{
  "head_dim": 32,
  "norm": "layernorm",
  "qk_norm": false,
  "init_std_qkv": 0.0477,
  "init_std_o": 0.0,
  "lr_mult_up": 1.05,
  "schedule": "wsd",
  "decay_shape": "linear",
  "doc_mask": true
}
Each number is 200 + 20 x the weight over its row's rms, rounded and kept within 0 to 999. Layers, rows and columns count from 0. The size before them is the row's rms in percent of the matrix's.

# down: layer 2 MLP down (transposed), 512x128, rms 0.0295, rows 316-368, columns 64-127
# up: layer 2 MLP up, 512x128, rms 0.139, rows 317-368, columns 64-127
down316,104,196,214,174,239,231,173,225,206,208,193,198,178,208,214,177,232,203,197,200,204,166,191,187,190,213,236,230,233,180,174,179,233,186,187,211,204,152,171,218,196,215,171,204,199,200,187,192,178,226,203,213,187,200,205,166,183,169,176,206,208,188,233,207,214
up317,093,215,190,199,178,220,209,199,216,233,181,149,190,162,198,166,229,206,228,233,194,215,217,206,202,196,197,172,211,236,192,192,208,206,218,212,173,210,207,212,210,195,223,217,169,160,198,206,196,230,207,201,186,205,171,214,205,190,199,190,199,237,199,196,193
down317,092,210,211,187,198,216,166,202,195,165,201,220,221,187,234,196,164,179,196,186,215,215,224,207,192,206,211,199,196,191,253,196,195,180,183,206,215,174,177,192,192,212,168,147,173,215,185,207,204,216,202,206,203,168,206,263,235,189,214,179,183,179,211,203,191
up318,104,177,179,217,176,178,210,210,204,185,207,206,203,246,203,242,175,190,180,211,198,197,204,212,196,167,193,196,196,191,234,218,209,220,194,188,216,189,226,232,225,217,174,183,195,194,219,202,200,216,236,170,200,231,188,202,203,219,209,199,182,189,209,201,238
down318,105,216,193,215,182,193,190,199,234,174,188,177,208,225,208,169,248,194,197,183,236,211,212,183,195,216,207,212,198,173,192,153,168,171,191,207,205,223,184,212,213,187,237,189,195,218,187,207,197,177,204,165,202,228,205,151,224,231,165,181,170,212,201,194,187
up319,101,181,187,215,184,176,183,231,207,174,214,212,195,204,204,159,184,180,193,217,172,188,228,172,236,229,189,207,215,191,201,213,194,229,196,200,213,195,184,225,206,202,188,147,199,207,196,198,220,184,202,179,205,181,217,205,250,184,216,167,191,188,238,204,177
down319,108,182,158,202,171,199,211,205,187,219,256,213,196,214,208,203,195,179,209,199,193,157,206,194,200,210,180,228,226,184,198,195,210,170,219,195,169,174,222,236,208,187,205,190,221,209,193,214,192,171,211,179,204,182,187,220,224,196,205,202,197,214,188,168,146
up320,106,173,221,237,200,216,159,199,215,217,173,188,181,161,253,194,193,170,210,216,184,208,166,203,194,208,186,196,211,174,184,194,214,194,199,225,188,199,188,175,219,205,179,211,214,170,182,219,166,183,210,198,190,209,203,200,228,197,221,183,222,168,222,201,179
down320,094,222,191,173,184,229,197,218,220,185,190,212,171,209,196,226,206,166,198,224,232,206,182,218,182,190,204,168,174,160,195,175,172,184,190,184,192,181,195,190,196,158,194,228,220,208,222,183,199,187,195,164,236,208,196,208,231,167,232,212,226,200,207,222,190
up321,111,205,212,211,197,193,211,200,203,200,220,218,207,181,222,187,228,182,178,195,222,210,199,187,202,196,186,176,192,195,212,206,211,209,195,220,200,187,166,189,201,222,232,175,192,179,197,228,234,228,206,194,207,218,209,197,190,192,232,220,166,240,190,167,182
down321,102,221,201,187,204,203,237,205,225,193,209,162,194,194,169,183,221,229,196,197,219,208,197,211,212,210,193,221,212,209,164,199,199,197,215,186,186,238,201,180,155,177,203,241,183,168,212,233,199,226,227,187,198,162,182,204,177,198,209,215,186,190,243,215,243
up322,100,189,201,148,173,219,198,178,172,243,196,231,169,195,220,205,181,197,203,207,187,224,181,222,197,210,217,231,229,181,212,214,242,236,183,197,241,191,203,223,185,169,191,198,208,198,186,212,195,192,188,245,210,199,236,208,212,227,194,222,204,193,211,213,206
down322,109,219,185,177,200,203,206,171,183,209,195,217,215,216,206,241,185,169,210,184,178,177,222,222,209,205,225,235,225,206,175,226,215,214,219,237,226,150,156,189,227,193,173,174,236,225,194,231,208,187,229,209,210,225,196,223,191,234,199,188,199,200,181,203,181
up323,094,216,168,242,176,197,205,203,206,202,203,194,205,170,221,182,228,164,188,182,232,187,226,196,234,188,190,179,216,195,212,211,173,179,195,195,198,246,219,233,147,210,213,184,201,181,248,175,197,194,209,192,184,186,185,209,198,233,186,158,205,164,206,192,216
down323,085,153,232,164,223,226,209,185,208,201,185,208,203,193,171,180,196,207,220,240,172,181,174,208,219,181,213,204,187,194,192,199,179,187,181,203,204,200,183,176,255,171,192,212,182,218,161,266,219,233,190,239,217,220,202,218,224,182,200,219,168,223,213,197,199
up324,100,196,192,215,186,187,159,222,189,200,178,225,187,174,183,195,200,185,235,157,218,201,180,183,214,187,205,217,184,191,156,185,189,202,240,190,236,197,166,218,199,176,193,184,205,195,153,211,199,217,213,184,189,190,195,183,198,204,187,210,219,193,185,242,215
down324,099,199,198,172,164,173,196,216,184,172,202,204,188,174,200,180,162,190,224,250,205,189,191,199,210,224,233,203,193,199,136,204,177,183,189,192,225,199,186,223,237,156,190,176,176,213,196,237,212,213,214,201,215,218,179,177,176,208,199,220,192,209,209,220,191
up325,096,237,222,190,178,229,214,234,224,206,238,226,220,191,195,170,201,185,192,211,227,219,187,172,182,217,180,224,192,197,225,197,191,225,210,208,228,232,221,175,172,186,184,179,171,203,182,191,197,228,216,209,195,176,209,191,234,209,197,198,175,223,214,198,223
down325,101,179,184,200,184,225,195,185,229,210,173,197,231,224,173,218,212,183,204,193,167,183,182,204,208,217,192,182,196,191,191,230,193,171,208,204,187,218,216,170,192,218,162,173,209,252,229,213,223,211,180,208,204,173,208,207,190,188,234,194,184,233,198,214,199
up326,098,226,246,218,209,211,164,190,215,189,208,205,209,190,195,183,227,204,190,192,186,186,212,174,189,183,214,222,225,194,193,224,188,204,209,215,219,219,215,205,176,206,165,194,154,180,243,164,174,230,188,196,227,186,157,221,184,207,190,189,169,218,204,218,231
down326,094,180,176,190,202,207,192,221,212,180,223,223,221,233,181,196,183,194,202,223,175,214,189,208,223,214,195,190,173,197,195,189,195,200,204,198,146,230,172,178,210,174,211,177,255,223,204,229,243,184,203,195,192,184,199,206,194,203,193,213,233,181,171,178,229
up327,091,220,243,206,176,189,175,216,179,184,208,181,220,180,174,212,191,192,195,219,196,211,207,176,214,198,158,194,195,211,193,213,194,224,225,205,238,182,228,214,189,202,232,197,152,185,175,181,182,180,179,188,184,223,213,176,224,215,201,217,232,214,165,205,187
down327,089,182,191,191,227,185,200,227,177,179,194,187,150,218,223,231,151,202,199,219,192,207,181,184,213,200,183,197,204,227,186,197,168,179,227,206,198,202,221,187,204,229,233,187,189,191,222,221,184,211,189,187,199,184,221,195,199,177,158,203,230,168,185,188,203
up328,102,207,232,198,199,203,175,196,166,170,244,227,217,199,190,200,201,188,170,207,225,215,198,165,165,227,204,221,188,204,172,216,192,194,198,215,230,210,219,192,174,190,164,244,165,224,186,225,196,214,198,191,228,211,215,196,248,198,184,187,217,205,207,203,186
down328,106,181,174,235,204,202,218,215,230,186,200,170,156,197,176,173,248,228,197,211,199,200,226,187,192,184,195,205,216,207,204,186,177,205,184,176,192,268,233,198,201,234,220,218,233,215,241,188,179,192,181,187,214,213,193,178,220,174,209,206,229,176,188,193,221
up329,096,172,211,211,207,204,204,219,188,195,214,176,198,191,230,184,220,179,230,221,186,172,176,221,154,207,188,185,241,230,215,213,209,179,214,232,181,232,208,196,240,178,175,226,161,215,220,184,195,217,219,199,198,210,213,207,215,162,200,206,186,197,193,207,174
down329,096,198,191,201,205,195,217,232,198,186,191,217,214,213,204,212,203,178,198,186,204,208,247,198,238,211,203,158,239,201,200,225,219,221,243,193,191,207,162,209,203,203,186,185,147,221,206,150,191,202,180,172,205,193,189,181,203,182,183,216,205,202,190,177,213
up330,098,189,165,211,200,218,210,200,213,197,221,198,200,200,186,236,205,208,214,223,219,240,154,219,188,199,182,177,208,188,200,223,172,218,192,226,171,208,215,196,233,215,190,201,214,221,173,211,160,181,202,194,177,187,204,216,208,227,211,201,211,222,203,233,177
down330,103,223,206,202,232,203,180,218,202,209,203,184,151,203,197,210,169,197,207,178,180,218,184,199,220,207,192,218,193,228,160,207,187,221,149,213,185,218,213,200,190,208,197,229,198,211,175,228,185,171,200,204,210,199,238,173,203,230,209,190,217,209,228,195,174
up331,095,192,206,211,221,219,190,204,208,215,185,217,160,213,187,190,233,169,181,170,204,199,188,219,208,182,176,210,229,170,196,221,203,193,207,182,171,203,221,216,190,194,210,201,228,215,200,248,205,197,244,179,192,203,162,190,189,164,200,186,165,178,216,210,224
down331,097,204,220,214,228,175,235,175,202,208,205,206,192,197,192,224,197,247,224,213,201,188,213,188,174,208,202,197,196,214,168,169,209,194,224,216,166,198,206,230,170,203,189,186,218,192,204,202,199,174,176,218,187,206,211,173,192,223,199,203,196,231,209,208,189
up332,099,217,179,219,237,197,203,190,195,183,201,207,184,197,193,244,207,228,226,175,184,231,165,204,182,177,168,184,233,176,207,148,149,211,206,192,186,182,208,241,204,187,214,209,205,176,174,188,206,201,230,203,189,178,218,203,187,207,183,189,215,251,178,185,197
down332,105,198,196,223,227,176,177,177,215,164,248,203,194,199,165,196,206,222,183,201,195,192,187,214,214,210,142,182,181,200,230,180,188,181,206,203,192,196,232,189,205,223,208,227,203,195,197,219,219,186,170,180,196,165,224,223,218,171,188,179,176,230,215,185,190
up333,090,208,165,151,208,186,179,164,243,207,216,168,192,182,227,195,206,187,223,194,185,215,195,229,211,201,191,185,220,212,199,229,201,228,221,192,218,206,223,196,218,208,198,194,187,193,193,199,213,221,206,175,174,206,201,189,211,177,187,228,197,172,210,171,198
down333,101,196,181,178,184,202,207,181,208,212,191,192,194,176,206,173,187,192,231,218,206,218,183,226,215,183,203,203,206,207,213,162,210,208,195,203,206,171,215,184,211,216,200,190,212,193,213,175,196,186,177,200,187,212,236,194,214,225,182,260,197,221,222,191,199
up334,095,202,207,205,250,205,198,185,200,212,214,201,183,162,213,195,217,213,147,196,182,193,219,198,176,164,205,167,206,208,183,190,216,235,252,175,214,251,195,210,157,190,175,221,173,186,248,200,178,213,203,202,219,198,229,185,206,188,195,200,213,197,192,206,231
down334,083,181,190,199,154,175,176,225,204,181,183,233,228,231,181,194,201,199,193,207,213,211,182,223,207,191,222,188,182,208,208,193,189,206,214,164,222,252,215,163,196,221,177,218,197,222,215,219,228,184,188,213,171,178,198,142,210,182,198,166,240,179,218,205,202
up335,101,199,198,200,160,184,209,188,205,226,193,189,190,182,174,197,229,198,227,196,185,188,209,202,186,215,156,180,230,192,201,157,210,244,234,196,174,192,185,199,206,173,185,176,221,165,188,207,196,220,184,241,211,221,179,211,232,218,171,215,178,191,186,199,211
down335,096,216,193,209,198,181,167,205,197,176,215,212,227,179,241,220,168,202,196,202,198,224,207,206,187,191,207,211,149,250,208,195,199,193,180,226,202,204,190,177,205,195,186,207,190,165,186,208,218,199,184,164,217,172,212,209,211,173,185,184,254,206,201,165,180
up336,101,207,168,198,172,172,169,182,194,205,206,157,183,188,163,172,165,240,188,241,196,211,224,226,207,205,198,192,228,180,206,206,166,209,196,178,207,185,196,183,219,202,204,163,183,178,197,170,211,175,206,185,178,168,232,218,184,209,190,198,198,228,183,209,202
down336,104,197,200,204,209,204,202,214,215,179,224,229,236,234,237,169,209,176,185,180,211,208,186,163,163,210,195,221,196,226,175,189,203,175,209,218,177,143,252,206,216,210,181,206,224,240,193,212,210,204,180,203,212,223,175,215,213,211,213,187,208,185,166,225,211
up337,093,197,166,192,190,159,160,203,230,190,174,226,237,208,214,207,214,174,190,167,188,166,186,217,178,237,208,217,233,190,213,200,200,215,219,198,200,191,181,201,207,183,187,215,197,209,181,216,177,219,167,201,181,216,181,195,191,214,187,207,171,222,199,207,195
down337,095,199,184,200,202,240,192,197,156,197,185,201,182,179,204,210,165,199,224,239,208,204,200,211,200,213,207,191,174,202,208,221,173,236,180,226,173,214,210,201,189,199,188,156,189,170,177,170,211,237,177,164,212,202,205,229,197,194,190,164,196,200,197,199,210
up338,103,194,167,181,197,225,204,235,213,195,203,172,222,192,212,207,214,237,207,183,227,210,185,198,185,194,220,184,182,213,203,198,180,165,223,229,177,189,226,189,191,156,194,221,175,180,217,225,196,198,182,170,219,182,229,185,197,231,215,240,226,175,191,201,183
down338,100,195,232,165,210,225,184,192,179,185,213,184,192,204,192,189,160,223,196,213,214,207,217,195,202,207,197,214,180,134,185,212,207,237,168,177,209,198,188,185,195,209,181,196,190,200,187,203,186,180,245,200,219,222,205,193,218,197,219,200,203,252,211,197,225
up339,100,203,242,199,186,166,189,192,174,215,166,196,174,190,211,191,223,187,169,178,216,198,240,213,161,201,200,223,169,177,202,190,221,189,208,181,235,223,201,221,215,212,202,195,182,210,201,213,182,202,195,210,224,205,202,227,202,231,170,185,201,218,193,180,205
down339,099,212,218,199,172,202,205,196,195,221,213,191,184,211,174,205,225,237,205,197,210,169,181,186,194,231,175,234,219,202,235,179,243,198,201,179,173,198,179,206,180,197,167,240,206,254,206,183,184,214,168,209,198,201,182,200,179,188,217,186,172,209,225,220,184
up340,101,170,194,193,192,245,186,189,183,201,246,238,217,220,215,197,237,194,238,173,187,201,225,214,189,215,193,201,206,166,202,199,160,170,198,202,208,226,232,205,191,182,212,200,177,199,187,202,206,176,208,204,159,187,175,178,196,171,205,197,173,222,211,203,173
down340,097,165,176,240,175,245,215,208,208,178,189,193,195,200,185,224,192,219,232,199,221,238,194,236,245,189,198,206,218,207,174,202,208,263,211,186,173,196,188,194,167,213,201,176,212,193,233,192,191,178,213,197,209,200,199,182,230,179,182,182,191,194,182,242,220
up341,097,208,206,223,203,193,191,218,147,185,230,194,199,175,186,211,213,212,201,198,223,180,213,189,203,173,202,187,154,196,241,182,206,200,219,212,199,209,210,238,194,207,147,190,220,215,200,185,213,190,186,238,171,193,235,221,194,207,186,226,230,207,214,177,194
down341,099,205,193,230,182,204,184,211,226,220,203,198,211,179,187,214,213,191,190,151,190,213,171,183,228,198,227,218,241,209,190,225,221,199,206,210,198,220,219,193,175,194,180,148,180,179,219,200,204,185,239,174,212,210,204,203,206,214,185,215,169,236,194,178,176
up342,104,214,234,200,191,200,187,182,179,215,222,170,197,223,225,155,214,203,180,213,229,202,220,205,193,206,194,222,201,173,209,223,167,237,166,172,163,215,216,200,218,170,184,186,191,199,169,197,193,182,170,210,216,200,212,250,191,210,180,197,173,194,231,204,217
down342,103,210,221,206,180,222,224,205,191,190,204,221,245,208,181,209,224,206,167,171,231,175,209,237,199,179,214,174,193,196,215,205,217,203,184,185,222,167,183,202,199,229,199,205,191,221,203,173,187,153,182,208,229,200,181,216,168,196,155,189,194,206,222,192,219
up343,102,196,214,189,244,238,164,214,221,168,225,217,215,224,176,205,193,200,234,216,188,191,178,204,176,230,211,165,213,187,240,195,189,197,209,245,203,144,192,204,219,185,187,233,206,231,172,204,212,220,183,236,201,184,187,189,181,208,205,208,158,206,219,208,182
down343,103,173,226,242,214,215,209,189,191,196,178,210,205,171,252,208,209,194,174,175,208,195,206,224,204,207,196,209,196,203,204,207,201,236,215,208,222,176,211,163,232,197,194,191,205,197,182,194,202,201,170,199,226,189,188,202,217,225,197,194,173,256,196,198,255
up344,099,187,167,221,203,180,201,166,170,188,181,183,203,195,177,221,185,218,226,204,206,169,188,239,196,186,179,209,173,185,206,231,168,219,225,212,175,217,208,207,245,245,211,182,161,200,175,210,213,212,217,233,208,204,232,211,223,201,225,187,196,228,198,213,228
down344,098,202,209,216,203,180,218,242,213,182,182,180,207,162,187,192,211,223,204,181,203,196,171,191,218,210,188,179,195,230,187,144,171,190,230,214,181,173,224,192,173,208,231,251,218,215,189,167,192,176,221,180,178,215,182,207,221,199,185,217,199,213,202,193,183
up345,097,176,207,182,210,183,205,211,165,222,193,189,184,229,199,201,202,180,211,209,223,221,198,192,224,213,209,183,186,216,177,196,188,184,204,219,221,228,190,192,172,202,233,211,202,198,205,231,211,192,220,190,212,196,206,234,212,197,157,222,223,187,209,173,207
down345,104,207,179,215,165,230,217,180,202,209,218,172,167,218,187,192,196,195,166,255,208,192,199,193,180,256,189,194,212,192,166,195,217,198,163,208,210,193,180,226,209,189,175,194,201,181,188,220,188,229,237,209,204,209,187,157,209,211,213,163,219,192,212,231,186
up346,099,223,220,192,204,163,203,197,180,189,219,198,208,192,196,164,176,211,197,238,214,236,196,210,172,201,213,203,182,177,207,158,183,182,194,218,215,184,201,203,212,240,190,153,197,185,186,228,247,207,182,213,205,188,219,234,184,235,203,243,183,243,159,215,191
down346,099,200,174,225,219,193,213,217,199,211,215,214,200,181,174,229,206,226,196,161,206,243,178,190,244,177,152,216,196,211,185,228,193,213,162,192,197,213,218,172,179,188,235,208,193,211,230,199,181,195,208,172,191,182,183,184,222,222,196,202,207,188,229,231,231
up347,083,232,196,198,181,185,194,186,206,176,221,237,230,197,211,209,204,188,179,219,191,216,227,172,172,212,205,192,160,234,193,230,205,202,194,209,195,163,215,193,231,199,176,164,222,206,239,214,200,249,210,204,216,203,193,204,198,203,203,193,203,220,177,208,153
down347,085,199,227,182,165,186,193,212,194,184,160,202,176,226,161,189,201,222,212,201,217,205,219,169,211,202,186,216,239,202,200,181,229,211,188,199,187,222,212,194,172,205,194,187,203,181,186,217,194,203,170,208,194,177,177,195,213,181,188,212,205,203,194,212,240
up348,102,204,197,179,235,198,236,169,207,241,214,241,195,162,240,170,213,199,180,220,238,183,173,198,221,194,182,199,176,223,206,222,172,224,215,180,192,219,222,200,182,198,208,196,193,193,221,243,205,182,192,216,200,189,211,186,182,200,224,164,192,205,207,184,199
down348,098,216,213,195,170,183,218,232,210,194,161,200,167,203,177,199,206,216,196,199,224,224,201,191,205,167,186,216,187,208,193,188,197,206,220,197,182,262,206,138,186,186,194,219,214,182,213,195,222,194,203,174,183,187,224,167,200,193,184,206,186,185,184,221,217
up349,100,234,168,227,200,210,171,203,173,191,196,181,190,218,230,196,187,219,212,179,202,216,183,224,210,210,190,201,199,213,221,187,209,208,215,177,203,214,199,236,239,223,173,252,234,201,167,173,250,201,181,182,185,225,203,234,217,181,180,170,179,235,212,185,227
down349,096,179,220,176,173,199,224,225,213,189,179,190,211,200,165,212,189,226,215,197,170,189,201,175,245,182,212,172,212,183,191,234,185,209,188,203,190,220,224,209,173,181,244,209,194,212,226,218,186,192,220,197,253,166,187,172,187,222,202,224,198,211,199,207,190
up350,094,244,193,196,191,212,203,173,174,202,201,219,200,172,199,178,215,169,213,185,195,163,189,190,180,219,178,236,210,232,210,186,189,224,186,187,177,191,203,191,218,169,182,186,214,227,209,188,210,235,198,199,186,209,211,173,178,211,229,185,161,180,185,203,213
down350,095,176,182,187,199,175,201,207,160,195,199,211,192,194,188,213,221,206,207,206,209,190,204,226,197,193,209,225,232,199,208,220,195,220,211,212,204,187,196,207,215,163,190,210,239,173,203,179,202,177,172,170,221,194,236,201,187,185,222,201,224,233,200,182,236
up351,101,199,192,200,169,211,223,210,212,205,237,175,177,190,231,149,235,195,204,229,244,197,209,200,214,207,206,213,209,193,198,204,196,228,218,185,175,215,225,223,197,206,206,177,175,219,224,187,205,208,186,216,211,168,218,195,211,199,197,226,202,192,183,170,176
down351,112,207,244,194,227,224,182,168,222,226,226,166,211,227,206,210,210,146,191,202,192,185,171,179,201,179,211,176,213,192,230,220,192,177,203,211,222,178,235,216,195,228,214,189,198,217,244,207,200,162,207,214,193,198,180,200,233,210,192,231,199,222,196,205,189
up352,095,182,204,198,171,201,197,209,146,206,238,205,181,188,181,188,202,188,208,202,202,207,189,233,203,200,204,200,162,217,209,244,150,206,214,187,216,244,219,216,180,194,211,211,204,164,183,208,201,205,202,174,208,213,163,217,208,173,219,193,232,172,209,195,206
down352,098,202,203,238,190,189,204,196,198,194,231,170,220,191,221,224,200,208,201,181,199,227,210,224,207,201,190,178,152,217,189,198,194,214,229,170,192,180,215,260,242,177,222,190,212,184,219,212,160,192,221,214,203,200,193,187,157,212,220,210,208,186,178,165,216
up353,095,197,203,232,228,190,180,193,220,185,200,193,199,177,179,195,197,218,200,150,211,209,229,190,203,209,189,202,240,188,190,188,190,215,173,186,217,234,205,207,192,192,228,216,249,206,205,198,193,181,192,242,197,225,194,222,164,193,178,213,178,208,176,179,205
down353,095,192,180,216,173,177,174,235,187,206,198,175,204,212,192,200,195,195,185,196,183,214,213,239,214,181,205,210,170,215,217,207,197,186,212,218,199,198,173,183,212,207,186,191,171,209,247,218,221,196,215,176,235,205,218,197,236,175,204,187,181,213,180,234,205
up354,106,169,169,190,171,163,245,229,185,217,218,174,194,227,233,203,227,177,208,213,196,170,193,200,189,214,189,195,206,232,201,205,180,174,226,191,202,192,225,218,209,192,203,197,202,223,206,189,230,196,202,228,158,222,217,193,217,231,195,210,214,201,203,169,179
down354,109,161,213,199,173,188,219,216,171,191,215,158,229,185,193,181,209,197,177,238,143,213,223,204,200,192,180,211,214,214,186,204,237,191,218,184,214,190,180,212,186,196,239,196,245,181,204,190,189,210,206,214,226,215,217,227,179,184,207,208,191,188,164,208,195
up355,088,205,204,194,205,198,202,208,205,188,201,232,221,192,198,203,221,176,211,197,214,176,219,180,212,171,221,197,249,206,177,183,209,229,182,211,197,160,218,189,194,211,186,193,173,200,166,185,216,223,228,189,180,226,229,231,194,202,240,199,190,214,187,229,223
down355,088,211,233,175,196,189,185,189,178,203,215,201,186,206,218,204,234,181,184,187,202,186,244,181,195,224,192,220,206,234,189,190,210,205,216,217,178,207,189,166,250,212,185,229,185,203,242,201,169,213,194,242,175,187,185,221,204,208,174,174,209,189,219,207,236
up356,100,189,220,176,237,180,193,185,189,209,223,153,227,220,184,217,171,172,219,178,215,186,204,207,189,170,170,192,192,208,212,203,193,215,235,207,178,171,203,233,206,216,210,205,183,214,182,164,207,173,191,211,177,192,195,171,226,167,171,206,204,208,191,184,130
down356,103,201,211,214,202,166,200,208,206,227,178,214,213,228,212,135,185,169,176,205,189,174,233,165,202,218,175,211,203,174,227,153,205,195,184,225,229,183,200,210,188,217,201,207,193,210,212,179,220,183,206,223,167,208,208,168,213,182,178,220,188,196,193,201,178
up357,116,225,182,191,213,201,203,207,198,205,215,234,200,174,176,190,215,206,215,210,188,218,216,191,210,206,197,260,180,226,214,190,221,220,229,192,218,167,160,184,203,127,174,183,171,203,201,201,230,209,215,198,199,224,187,206,200,213,199,188,198,181,191,193,220
down357,119,223,167,223,235,193,165,204,229,179,163,226,200,179,188,191,208,200,236,196,186,204,211,223,216,197,198,219,211,243,194,194,223,195,216,162,185,191,170,181,210,193,176,186,215,183,150,196,218,216,184,210,176,233,218,204,230,185,192,219,217,162,186,226,217
up358,095,196,209,186,223,196,209,206,215,239,223,173,208,182,201,179,192,176,173,195,202,168,205,176,186,225,185,185,207,165,214,219,224,229,213,184,209,187,238,190,208,176,194,230,183,220,192,184,184,232,207,193,167,203,173,178,219,206,179,216,212,202,190,213,214
down358,097,184,159,216,222,186,207,191,209,176,216,193,182,202,214,150,215,193,193,223,192,230,169,194,190,221,189,206,183,186,183,202,222,193,169,240,154,222,209,180,184,200,229,174,211,208,201,204,206,198,199,187,166,203,238,204,203,216,196,204,193,216,186,170,229
up359,105,206,226,214,241,183,191,188,201,185,187,201,202,215,194,235,203,171,203,198,203,229,196,190,185,215,151,220,229,197,213,251,179,201,171,209,197,182,201,190,197,195,169,220,174,183,194,202,201,206,206,236,212,244,203,198,184,203,168,183,168,253,180,186,179
down359,104,194,231,205,235,209,173,207,205,196,194,214,183,234,179,178,222,206,198,200,204,188,225,230,203,183,220,155,195,200,216,165,208,227,215,170,195,202,195,206,220,209,257,178,247,193,189,171,217,195,232,186,215,192,200,208,204,197,235,189,193,197,189,225,207
up360,108,215,257,212,182,222,206,212,203,188,216,191,179,194,237,172,199,182,202,198,204,206,170,202,155,219,211,212,185,176,180,178,241,221,187,214,183,190,202,217,176,206,218,251,195,212,214,221,185,210,160,201,184,221,200,192,183,166,201,184,151,208,186,159,229
down360,107,175,196,245,210,227,210,229,196,176,196,204,182,217,200,228,207,178,216,192,208,196,170,169,162,203,193,204,210,187,173,213,207,183,203,211,207,162,176,175,201,180,173,194,213,218,171,217,198,209,221,211,222,212,217,195,203,183,222,178,234,181,234,196,180
up361,100,214,152,170,191,235,220,205,218,204,232,199,217,219,219,169,194,188,197,166,219,194,196,210,205,191,208,205,207,199,219,181,229,205,182,183,190,188,208,223,225,185,214,198,226,211,193,225,223,154,218,219,157,199,188,195,211,184,210,239,148,155,179,192,226
down361,102,186,200,188,225,174,184,204,228,213,244,190,201,219,202,212,203,181,175,180,187,212,190,223,188,160,234,236,176,222,173,184,206,167,225,189,200,239,216,191,211,177,194,172,199,235,210,185,177,205,198,200,175,197,177,160,205,198,205,201,194,178,186,172,225
up362,097,198,180,208,207,243,195,205,207,182,210,198,188,202,220,190,236,168,182,205,224,190,199,194,191,184,195,145,209,195,202,220,177,194,236,204,212,201,220,208,197,217,197,216,209,218,188,199,170,218,220,214,188,172,197,191,196,170,163,217,194,194,217,178,205
down362,099,194,194,234,201,216,214,191,169,165,212,214,210,211,220,185,166,188,195,204,233,184,202,185,193,195,193,206,221,197,189,181,218,197,201,204,213,248,186,229,204,209,200,173,177,218,203,157,194,205,223,191,211,184,184,201,207,189,198,213,185,187,200,187,205
up363,103,206,207,202,209,205,204,187,201,255,177,227,200,167,237,213,222,173,209,227,191,210,176,170,202,224,219,214,196,235,193,221,196,191,207,221,205,219,182,200,170,202,182,203,208,176,228,211,187,169,192,194,233,208,202,249,212,201,150,208,186,188,198,179,195
down363,103,228,208,182,187,196,207,175,188,189,219,175,186,226,186,177,195,219,176,182,198,192,179,192,193,254,181,180,214,223,203,202,194,221,191,199,202,216,182,186,233,194,220,205,201,208,207,202,197,210,213,220,165,172,189,206,226,176,208,198,187,211,231,197,195
up364,100,174,200,205,193,199,190,209,190,205,230,199,198,198,205,181,208,211,209,246,205,152,192,187,210,193,201,200,218,203,218,231,203,189,144,193,205,198,197,215,186,199,225,189,198,206,198,196,175,182,222,235,182,205,191,175,185,163,228,236,208,212,229,202,201
down364,105,180,163,209,173,202,248,215,187,173,171,237,203,181,213,204,196,200,201,225,194,169,208,176,214,178,199,215,228,236,198,210,199,183,178,212,204,187,216,204,187,211,214,188,211,210,212,223,167,209,174,197,204,192,179,179,191,217,207,196,227,197,216,245,231
up365,100,189,158,187,200,201,200,189,205,186,185,198,195,150,194,190,239,217,179,214,204,220,220,221,199,222,204,173,221,184,209,191,177,200,239,251,169,191,177,175,186,155,206,190,209,191,214,202,164,192,174,202,195,182,243,197,209,201,193,228,204,213,193,184,206
down365,100,192,211,182,176,211,167,196,171,201,203,187,210,227,207,219,178,211,215,168,193,191,218,197,195,231,195,219,208,192,209,178,191,217,181,199,199,207,212,219,192,168,200,229,194,166,177,228,179,212,207,190,209,221,177,237,193,230,172,207,243,201,197,239,193
up366,098,187,199,204,216,183,212,200,201,198,220,217,202,210,198,207,235,217,212,204,214,209,196,170,218,215,201,243,204,210,222,187,187,246,220,207,188,166,196,202,235,174,223,173,168,228,192,183,189,228,263,219,194,218,202,215,212,220,212,218,182,201,194,185,175
down366,099,199,230,195,198,210,215,208,233,200,173,214,168,171,196,234,209,163,180,230,205,206,202,193,228,210,170,189,179,182,201,226,196,215,188,196,194,200,195,213,196,207,214,207,190,149,229,197,203,200,165,194,196,213,193,178,201,161,197,189,203,216,194,236,190
up367,092,173,152,167,165,182,187,197,178,208,205,159,162,212,210,164,178,175,236,192,202,196,233,240,194,213,160,172,212,232,216,211,210,210,211,159,210,206,184,198,218,230,202,188,215,191,198,217,157,172,205,200,162,206,185,187,206,165,182,213,203,187,206,166,202
down367,091,190,188,226,190,200,219,181,164,214,206,162,217,193,192,150,225,178,191,198,224,253,230,201,192,207,172,162,205,204,220,205,207,210,215,178,174,176,158,197,205,190,187,209,199,192,223,169,199,221,133,238,219,207,211,206,195,211,192,176,177,219,177,208,223
up368,110,185,167,184,198,221,210,219,214,215,215,225,183,189,211,189,204,189,193,182,174,249,198,183,213,143,163,189,204,208,219,210,242,220,188,156,190,214,210,227,183,220,178,226,193,196,213,237,184,189,209,197,195,222,217,197,206,233,198,208,207,174,214,184,232
down368,107,185,204,212,201,221,190,244,213,208,203,181,184,225,186,215,226,223,203,213,186,230,214,187,189,176,184,204,194,252,206,195,210,240,220,193,154,211,207,191,204,195,193,197,211,195,158,212,225,175,192,191,192,241,215,206,187,231,200,215,197,189,202,188,214